config = dict(
    positions='rope',
    init_std_up=0.0484,
    optimizer='muon_variant',
    lr_mult_o=3.0,
    seq_len=128,
)
Each number is 200 + 40 x the weight over its row's rms, rounded and kept within 0 to 999. Layers, rows and columns count from 0. The size before them is the row's rms in percent of the matrix's.

# layer 13 MLP up, 512x192, rms 0.189, rows 501-511, columns 96-143
102,145,203,194,193,227,185,167,213,124,195,122,183,189,184,195,253,194,265,316,243,182,165,219,225,208,218,283,204,158,183,141,263,136,204,152,221,142,229,262,181,262,168,195,152,166,196,202,228
112,187,221,177,91,212,172,239,294,175,186,159,100,268,243,256,234,204,111,235,155,231,130,213,279,134,136,247,165,160,203,190,251,220,168,269,181,182,195,180,150,178,240,188,252,173,203,172,231
095,166,186,120,217,175,247,181,152,213,184,189,187,189,121,272,165,282,200,267,163,202,167,224,174,174,191,175,212,200,217,187,222,208,203,177,145,217,265,270,182,182,229,239,257,159,133,250,236
100,287,159,242,218,183,188,242,183,154,154,237,190,221,257,219,207,192,168,248,236,209,158,211,250,248,199,182,270,250,159,290,262,211,233,233,141,184,238,253,197,66,233,154,241,229,114,174,202
095,202,166,190,246,171,173,241,124,243,223,145,135,137,198,189,146,164,137,215,164,150,202,182,192,238,140,174,248,186,229,164,222,233,219,245,160,191,204,196,206,204,254,116,281,163,248,236,146
095,98,173,235,187,192,187,213,157,210,206,224,270,215,249,231,202,209,216,176,208,272,243,197,199,141,166,188,136,238,223,226,231,131,200,210,272,160,185,199,185,209,213,257,202,212,219,200,215
100,195,225,228,193,139,125,139,196,195,205,219,188,207,159,163,247,204,152,254,192,237,200,270,204,199,176,222,211,188,244,170,269,183,249,277,213,189,140,196,191,201,210,219,183,215,236,261,237
101,254,182,192,282,158,227,174,219,194,216,220,183,217,192,198,174,196,190,236,168,231,206,235,217,193,217,182,152,195,134,209,229,179,239,264,175,208,192,247,246,225,224,251,191,203,129,202,255
096,269,219,220,244,214,232,170,189,248,297,235,195,238,169,170,229,99,193,232,179,209,166,153,259,190,153,164,191,109,210,164,128,140,142,189,212,216,218,186,196,175,223,277,206,193,186,190,167
090,159,240,212,195,221,266,254,231,175,145,197,130,242,160,202,217,285,130,284,219,213,217,243,193,208,187,195,205,215,201,220,208,189,257,257,262,202,270,240,214,199,174,155,182,146,202,303,226
107,248,193,181,213,177,222,178,187,130,212,193,225,200,204,254,166,160,175,191,259,210,194,215,188,221,204,178,156,241,264,215,199,163,168,162,218,179,225,195,260,215,172,197,211,241,187,121,160
# layer 13 MLP down (transposed), 512x192, rms 0.111, rows 501-511, columns 96-143
094,274,162,219,194,92,265,195,190,282,226,225,233,237,192,264,245,189,230,204,223,223,252,197,215,198,255,203,227,248,141,208,244,175,202,210,231,232,220,186,198,244,280,231,219,146,154,240,168
113,128,293,217,209,191,182,204,178,142,241,179,198,145,182,148,241,151,279,237,190,183,259,142,232,192,191,201,210,147,211,153,169,241,217,217,273,171,186,184,184,157,240,165,144,216,188,196,195
098,165,276,199,200,227,127,249,232,216,265,226,208,198,150,164,218,224,206,162,119,266,231,251,137,154,195,200,151,171,144,147,259,196,250,125,228,151,166,155,176,235,172,242,222,236,191,216,228
099,164,198,192,163,188,178,194,194,192,171,118,242,222,251,192,200,211,158,262,164,182,260,219,221,137,241,114,265,235,208,220,206,161,239,254,164,188,226,234,194,152,177,223,213,147,227,254,223
095,200,240,219,254,213,128,127,258,246,221,202,164,176,244,243,202,250,153,164,204,222,167,197,205,149,156,187,181,222,188,217,148,146,220,185,229,204,216,168,177,251,230,143,134,152,215,198,221
092,214,237,217,154,221,179,208,208,125,151,188,268,183,158,198,225,243,179,251,246,142,212,210,194,192,111,240,163,219,149,159,181,229,165,215,172,146,173,215,252,174,237,218,244,306,208,249,210
104,177,245,233,172,224,196,199,172,168,281,188,217,230,198,189,168,229,219,223,352,210,188,123,159,224,133,207,164,144,233,147,195,216,243,219,255,152,224,265,201,193,196,167,174,237,205,188,204
099,172,82,205,174,194,209,177,242,215,169,237,184,181,171,141,200,215,202,214,153,178,150,214,248,243,201,254,267,189,183,240,149,211,156,175,157,195,219,257,240,160,204,258,253,213,299,249,184
104,165,185,156,207,201,194,225,280,148,184,240,220,179,247,247,237,170,210,260,236,276,169,164,147,175,195,171,123,243,271,291,228,151,216,297,187,155,113,189,167,194,193,170,142,226,172,178,196
084,118,193,229,198,156,253,273,179,246,164,209,207,181,207,235,239,197,200,257,223,192,179,174,276,105,199,224,156,197,203,178,277,176,182,200,258,281,212,155,141,212,256,167,193,227,200,235,141
106,164,133,252,215,151,252,215,220,219,220,219,211,235,137,192,240,193,226,263,193,239,220,229,138,153,157,239,235,192,203,142,195,258,281,158,153,159,104,170,217,158,213,136,185,215,272,220,142
# layer 13 MLP gate, 512x192, rms 0.178, rows 502-511, columns 96-143
111,214,206,219,170,189,268,197,224,78,265,198,150,238,279,138,251,250,186,196,184,193,262,245,251,173,243,240,207,202,236,212,187,187,144,203,167,191,207,200,209,232,157,226,202,249,203,209,146
094,204,178,182,188,113,149,272,212,183,253,187,216,263,267,240,203,181,149,237,170,156,221,221,192,148,203,195,200,136,218,124,238,233,168,169,154,251,242,214,254,162,253,201,223,207,225,173,303
100,159,174,191,199,116,172,277,168,197,229,208,273,203,126,233,142,199,184,213,267,167,146,241,164,238,250,143,270,159,211,209,185,225,141,240,224,304,240,177,216,249,247,226,242,168,211,185,187
088,114,204,170,314,170,185,185,174,252,131,119,168,202,123,209,200,207,194,164,205,186,215,210,168,262,174,158,178,216,201,236,159,145,208,217,190,243,250,166,187,197,165,150,267,273,195,177,158
091,253,241,202,156,186,191,217,161,244,233,231,173,226,224,196,274,221,210,163,295,179,214,225,180,269,200,202,228,212,248,202,248,194,217,283,208,170,191,244,183,190,282,121,171,223,179,240,207
102,207,225,204,193,224,176,158,180,185,173,204,164,208,180,210,203,225,213,231,161,138,239,170,241,250,168,228,147,152,240,130,211,224,197,169,225,126,158,175,188,208,188,216,157,170,207,191,254
104,202,180,134,167,279,226,242,222,201,268,169,127,222,240,167,199,202,188,266,185,194,184,137,180,180,190,285,279,231,162,176,189,169,227,188,232,172,178,230,151,204,202,207,133,237,235,146,234
095,239,195,174,215,227,202,178,172,193,225,207,176,305,175,274,202,188,164,245,243,187,253,123,272,197,245,212,194,215,229,188,166,199,159,194,168,231,158,210,234,190,184,281,176,167,148,223,226
087,183,194,204,270,227,161,180,187,146,173,183,104,214,182,168,211,265,209,212,143,175,224,254,209,302,244,242,164,206,215,233,224,239,148,187,152,228,234,217,281,240,214,178,248,212,218,244,202
103,158,270,116,234,214,197,265,213,203,210,239,182,163,162,153,149,202,187,216,226,264,240,266,164,208,164,217,270,230,173,233,239,199,171,154,94,198,144,136,198,282,157,191,150,301,242,209,193